Part of a small language model's weights.
Architecture: rotary positions, untied embeddings, attention and MLP in parallel.
Training: 156M tokens, 4761 steps.
Each number is 128 + 32 x the weight over its row's rms, rounded and kept within 0 to 255. Layers, rows and columns count from 0. Numbers have three digits each. The size before them is the row's rms in percent of the matrix's.

# layer 9 attention query, 96x96, rms 0.118, rows 0-31, columns 0-95
155:118173119163155083123115109112151159093122127127095084080097064108119144140103115108153095107161163096152116085126175163194117176173074093151138100091105139151169155153100138185138088087159101101154095088121073174150084133147080136139157083111151159177151128140103075085157170167086151090
098:120161142146174100128141115102146167087125126158145088103129073114114129127117132097177099087156164131137117079157153173140127152153076084150154107092128135141189171146092121157134106084193096080159096087141090193132078113142069121150149103104157146174164119143097052096171127173055162120
119:141103147100103146113122170130096087151143130105134176175156191139140143127147158122081162147108093140112141166108088098067155084103178163126123130185128135109076114107170103075094169150068142154105157165142176076125169123105170105077103162134072111094085127122150182152098092086194119167
155:151168103128147113163127079123140154113127121144110089081083082131110104139124096142160086114167163104153116083160171144200068185157084069134119124076115120184175144158087159179148096108171112132128107101133092173133087154138099132166157100136174152166159105110129091111169154177074142068
052:118102172138092146051109051131116091184133120129115212114155120174192109087105141164131142170129119134100151153158118103120135121042146152119121160063133127127123164120124139104103164141129129155146128166085113152110110128114147135104129089160165113139064042147139114194111167070123088140
197:130172103170152104128107084133151169116120138140106080067085093122121130111114127118181090092156145119146112088144162146160089179156071086125156138085125119146168115174078161170160100111199103100165093090147091173165102155140083112163150091137192145187163128132120096104147181167094101092
096:130135161129177068130108092102121144122104140141116080101105075134124129132146101157151105138208184081149082073139144168168113196136063128124114122056097146149176148141093187152111070094161098143163102123165100187119071155152084158109180117120161135168132128113140106099138142130095163108
247:140082157101085155139138139121110076165153131105146185168152176166136123115134126138073169167107108106118162177114101090101144091085197168102090127163139139132079126112173095076092158147074155177115152178087146097115137123134169137066094148156097102105078086131164133153092101086176125175
090:075143115123134136185117067181086095121153159107093134147168140090109122137119098133129162092047130140124130125146122135193109144106156107180133100136098092078127081208098175079157072166138172143098150156154135127083119101178137113113120122138072130128108166080162172129170126169145109192
091:085165167144117115086121161090119115138106137107135106153152148147136091133123138103141134090163140143127120103187108131154192079127143116132158148134185112143132157071054121135099177166114119119082134114200171142072144135084159177109090133170116085031196163120151153096150101129082094170
085:140112131167084176187113145141179146123098089094071168170141107145131139079068097141123117117090182133118114146132087102138088109082134145097118136150078127092046181133135070064125111131132187145174160108177157072133110094157103105133181148131124089097177148147145142125114167121148123072
092:172175110131077161150147088171106124090075106136129131112110129135168093218203102127164105161153167105121120111176131107129090136099175136120095150126100092193147149120128115136133154066104131063104128114120141116089213103108127158099157159057143160081099108144141102107154123098095094164
084:159134142192200066115089126155132122143189140178186108090139159117138207150109113138148152104160152096094149141112097094131147135098096168130180131159092116149105126184114124079164165155123134061105156084096130129085110126105092129129100090113125071121073090119136219114113097124124103120
092:123113150146145197175128098164111114115135130122070107172064117146170128163133114148118044121115127148177142096128141094102158102150166137085142181132153163088092109100085131129120152117088117116163168114121142160108144150214053102150142123128197100156130183095126101110128110165174056117
081:193167116110024137141196077119152164114090093143216153144142160076109152101147107138120137141103094121142142095130182136082098109125090154128129102133121146145196121146126143110085155119126137084212169114117119151103120094120186136090112058143156124126157107161076124151150103152107139125
083:070145117100135160116142131107090125171126072116115159132166112039134138193078135123121150121161134192065143135136137170113122166178087136172065115158145134126164119124146087144092132112157101163085120186133140136110176105127085168143126072141148089139157104175100198095118112150160110065
092:195123183122208180109115108107070142172169150124135144145139126163169127119140161084119141079118094089154138093185078149137105128130103127184167108158107150138115151121127100123124107129122189115096134108131138131130130101133129109126116074117089079148081077166074112061155060159126074195
087:136164115116194129145128081137100107121154143094058149142142093123205157159137149114138134135150128098118118137173124164153187116183063086159136131102148102145164070063135194084116112179144179116166121162175142128177126095094139086095118166104124104106066121137147098150139180095101100095
086:073148137087139101155171083173090159090123117086135192074154185078132166092131131131128146106181158083101109138105131186098122080138109170149047172096160090155134127090141136138162132102134130165130109106157077114100138120119121116126128197077108137155178118137130165052105107155096100151
092:149123176171067092165107107117116123168123131129117154130114099120165109129114200108103128141083206105071132100089086112142109161107116130151200097109166161120151224070079140157147104148112106113185124111104122099098094126139198103163141094139124122129143170153148115177083172109088124154
087:160159153102108169130101188077037122096112178077102155162180117125105115193184108110151139124154128110113149073128133146140128118098144124122073152119125102100163141124065103117136126070142136111116151176210112140092116107086167137194148132106143160153112134102109181150114105107139077191
088:142102093123116147144162152148127151160140154110116120099134131137072129063126062116080074166053162107076128080101142144098128129162104094082117134143130128190174061145088112144122154117101129094117131149131190161161203142084128160159157139154146099170137143180143173107097152188121101072
081:131126106104086135059129123137101115132128087090131172153166153107144104188059142102125121153189128125140085170150155161121133161120123124187163117107071134076108080201091103141120131124127139064101102138144081144098137188174122106154161166098146073118154096153101162124141214122181137117
093:143132222135132115113123110128112160122122126109056123136115067128109101147158100131145120149112127088234119103172153073114155106185115177170088114160103142066095199062138112115131104155138122101163155149101192136118125087137110097111136099084116077126122132164116105161117175079111128125
086:198161144117169155103081103135111115156112176130052153155126075114123162157062131138144126153075109165102116154163143137154150140104100141156104165148176125117083152093141077152150148116158067188061066144097155084129095130129150119109170133134157092130180180086130092168138110121084138166
092:172072117102165092090179143109097151169125154171116091145107121115108091108172155140132156116092110140150119065053110128112124123109165149137132165124118106154167063174145181141116155128094138136167144164082100106115102115129106134066141099121163111102143128226187186112153144075174084138
086:127164107114130109123130138125145131166141120085080165157078126136138121166109178045173120148181156097123093106045167159188124117150136115085135114187037106157055097110148136095149155102105087106140128095151145166107163145176162083155093130144068123164113126150128120090140112108161153141
088:159091146199118074154103189099133116121141153155106163140140132152104163151000111060100115135116171140139055129091156118164128084152120092106134120132150173156098140131116090142148136143149161188108139109140115165109193147118150093119143098109112139098088101144117106086089148135148078175
089:138119126079123143090089140154132149092089054114132112124123117078130087130179132086115099116191128063107126136176202207134176161086149130090146120121167147115151160149147125144144142186146125176160144087017147116105144144125100158093118126145150151155142094124193109125089093148122128155
092:103093130108130071088159071157159140155157090142073149181140139144190128119091176155103172121118139048152078137106154083139181149140089141085168134137122137116144140125083100124120154096148093086113106136176119183129096108166184158118104118126089069117151082070140128084153153177156109170
090:069094154069094120165169151136156136148126059206133126094179101156220123111119074161144147100073068150098132121106144145105118124087143116159176129081167096125088180125151120119191170106107110129167156094118154163116099145154132127102142159115121094102117128123175141136169184136092115103
085:081104196109151168142063139105109097127126171105083150163160141105128145161096146141150098100106107152144115104139172143149148157129081095119216114132056110158046136106162159087126125098126116143102142138133153088147153161083154141129086143149182186116119118119204155052125152109172114121
# layer 9 attention key, 96x96, rms 0.112, rows 0-31, columns 0-95
057:119095118113140121070151225117153129119136124157095140106163128101178146125090123126052144139069136141087137127074146167130165076076159164138138121158144124149150114109188128171104177095087135206126116138161099054090112105116167145082125153118098169110109161109156160175104117118178156143
166:144172102164148093109111098119140218085103148167110081109103089098106147113118147113170124065146132129158104090162152126185097188187118091116096121096098150108138144169072185164153104125171110085152102115135116174122117174175077120172157102123135145135133119118093095086172190151108081119
050:095138138108087134137162145110145117114107117099131074084111153107118109107171060122137123118185158130144074117106163130128106114112155141091098039163165095159134170171087133102164116200186077157146140197039155180124115139124127127117153158120139058150132132104114080144143178141145098146
151:135140101172137128109085144111163247082088128166114083124095096129133196132094172103144108064124103187130096111166147114143128150151132105159131184056075175121102137126098166178150079100186147110137127065159096129121131131110112101149163118098127154121134158130101127121190151132101110119
194:127165098186135114109086122114169217081078139170091077111104095117121169128088151133147128077139122169145079090165136129162109166175135096162137170092097164123113129130089174170162087099205118095145125070153107151130142147111107072125176125132136161138148150115079122113194164127106094130
058:146138108148089144118081111090200191114096144117102062138072094132111163133099101105156086075148114180135073140130130135144136150156150108147125172126144161154094138107115148161173095156188104093119112063139137103125157153066118078077198135126129153120122192105080142153199155136120144142
197:105095143087122146147166144149090028166170108094152196139160158136141095136151109150088150213098121081093151163111109130093145091104134141108145083180154086130132113115164103069091162131056139162121162177127141118145110087124162161117083132153106101121133102127162144141055100120161155145
061:130144093150145126108071112129137205098138156133132102158071094106111167141102169105182100081095099131138111120173125141175120192194079088115095151102070160125143097146086193167131094104136134054128098109174133145150117179145078135170153093144121139114137133133094128073168181140115102097
091:146176086134097122066182123102163173153142154124166104101116034092106220083116130142160113151173143146135085136158109071096140115136136136098103129107144098152130135121046153155155133144148181095157109097122121179115149156130142126161144090089102138169105148193139125161065095120134100094
096:119128113112178129130108148194090219103128126137100105139174096139169142150122095114104186116202136123116130154142139115107144156153160135150127105099166108105113106152113125178142066124198181120085130141126083101139180101096100078148112103075130131147142124090100036176164141169107106178
087:095126167134119152080103099123150134106121214176201108121131137153123194095187085133100109126143065069119110143128157147131149161149079173078163148147151164178097141105090108123135126072111098160116157110104157158128137154131141108080181153122123105136161159108143101143056063111089102170
093:123110175169158145135115155168125090128118096195136094162139189123120095128056072133138134162153104171124155132104138106097131071123133135159144111105095169089127064058099130142130138177103148166119154142166116120144149166115127141171127099150100124079146162170064091230140128142064110106
089:135105132094130148088162055123191137146094182136046117146160089127104132164108103081125127126161090169110077105151110122141082101183091142199108129093119118128121139099117099122082140157157135133147095113156111100182197149107101131101187103073142125178186153106126122144131107118177122196
100:101108142178194170082160158144127160131135189159122094099154124121067144124114111163088122156130147083172095154116137078108129123116140188077152064105116154037088097145145114068118080154117130139122105131192170094141134129106163157134155105161133099174104093138114177109152147117127108059
085:124127184141191133126033214108183095115147130160101136107138086133162136153133086058126147203052112163126144135135081135101117093109139152110125127115166132134110130130177136108079087133110128161116145123100123105103175188170123169140072131128124161111183145153137088140133136144119159188
087:164109101149127124148133054093129136115078138113100138061144113111123143114220127109117149128083151151192132134099116038123127102143151093169118091069147168105100196147124197174152134095154151120120135135092167147131112174144122146145152136094071174142132119093154175078153144169094147158
094:156107116091109106068118151115141111108068105143113112064087146122147129133063074128067123200145094171124149132141132091146078151127094201152132170129124113148110169170102142142126125204201138094067141096106156176162156124137100120126156124150163144175166122115133123119128155149125209103
091:140120091128130147166144207076139120085125131078113149151124081098122118075128109089157147122178125134130123198134082142098119164126098081167134175153066116188116128092082118185145145134136146172080190131118155122083085101130192139174165105125142094122128109092111166173122096146143114055
091:104139162122156123138129088139113122143115093137113144167112100181103130090115154107126176149136144202165131143169083104102126115142204105165136145154148161107110096137135109159177099132141114107086137145080145147147063062181112131093130091099147130098177117129131197229105108041140090113
094:100139098143100204137123137112143135127155127092129138134149155113167145143097086166152138123196103168115076152096128102116138120134075100128183148150143124110104066092193090092114125087145126131159138111092107196128121095142108180157153132169070140134165115130085068076070090084172183182
092:103118104168144106106201118103110124185110053165096119126117083113085174068080133147107112129107154140162134162088112072095137181136137148136126117046126152143089126157118133112128118126171155193161156135103096185137135108071096082169158136098156114092168166156083140123161107184141147169
092:160066054141116160125120147089132138145140143133077126125038135082091102130178153146120075027119151130151142149101127097134166165105137123159143146081150151074085187124125102176084110162143074140152141158182108117103143158152138158135134066092157129152142169102106130142094105166123114161
088:129127124111171069145187172109153062141137163128096095094170155176138117079210096128156193143139180097161141130067108117078114125152107125122150163161142131097126153137130197125129107148038146134136104165167153141098121104111119104132102173098111160122140122153137120142062147087135103197
095:112104129132185140142138182152107062108107153104194148109118151091175136131103159109081095153130119131100127103073101123104138134141113188103137124155109109120140056149153158133136158139164175136140201150094179121054203089127158115129163134122120103124095110114169138040141099102120068168
088:143138097115130085191140080148131139110140168184169139158129195151117134163118150120140127169118120174120104145111138123109093176096121119109131100114156146120078136150129103096138139103164238126160133099129149117152054119033183156160135171136111089194133073111152118113131101112056144129
094:115178145183118152116129127120143099110110073070123144140032139088174155126103155144118147184178134078094123110088111133181111115095122121102124112113089152124078132075139135112140109103160118169109128127222125170167160123147157144119126069141120151167190100129140105142127178182183089168
088:125117168145107146089151114170234107129133072140092076105140082126106149154112165098104113090197151104170170136113157140180135176137155127170129119115074147145140150126123130133147150112151072078185102159125141122074087112059078128116126099064149148144135133098119139154135159075108134067
091:104124103128154121141167077146148137111145178127163109172100155160103124114178104104110094168150152135132158177093107128097140154167113149170196100116160068112211081081162132124096108138093073106115123098119149137159104134090059100100119094069163132191095083092135131141070092126127162174
093:154103136089112139140112136183131088127120128130096185152084100173178097132078156143116151118103136084180176088115154145089175080093160118109161090122131103075151120100154107096153134106118165083070102155086180104125176113143093107148103116182073105158211161162145157126167091074119134111
090:143128102135143164090128182090171147174141168058125125070113098095148135164173143125095125062158132192176146152163163101122059119171167113144115109161111167131122077126093180114117052071113111099136137168115096095143141124107124085167114110102184174136146113125122073128101167077130120120
093:093177141144125143089112149138101190112094182100185174136145156142158137100135155135130157179155148154081157085113137182108083148148109174130088112161187156109129142075124130134143070139047132159131099167096141112133125118132161118111131123117065163127171124116102090172082075069151125051
090:120103087135139138097147036102139167137107092150159094124112064131136137110178169059130109065159121095159137103066155137176126135197171133125145119174128142132119154104087143163120105156186163121156130056105120120126080133112135071194162091123064105160127153135103140110146173134159122111
# layer 9 attention value, 96x96, rms 0.118, rows 0-1, columns 0-95
109:174096107147113103147108174144121122198124147171094145144122092130175144126099108114101223136140174164093146088142084093140178116186120124146109114163113131130118114032120128080104143099092102109156066079091136067097103140139133156163137148164150149139059148081131105111145183171129126127
109:118089141120184117096180157137146154138097168126147138105109144131132162160157109130092158141132061130121133115104139097102107156153076072153145111146086098156255140100113140130085144169121120152119198124142093061061091150085071150171139127134126172129130121156130115075146098069142129122
# layer 9 attention output (transposed), 96x96, rms 0.119, rows 0-1, columns 0-95
108:111115120083151112123149141110128111080122092055131188143147137072150139138120105101014138144176074187139153145141117085131107117164109159164137190136090131162115141125128140139155130142154096151065118101103122103057182118173088141190131114152143146132131149154106147105108188098175111177
112:174184088062156129169175064111121157132155133113129137122107104054099080128160142157126146152134113107123179161126108116095110142127146087187088115138165154107096153225174196140118123117149143125149148116126114120089125108155062108075090128105115118141175145116191180144115108089077127129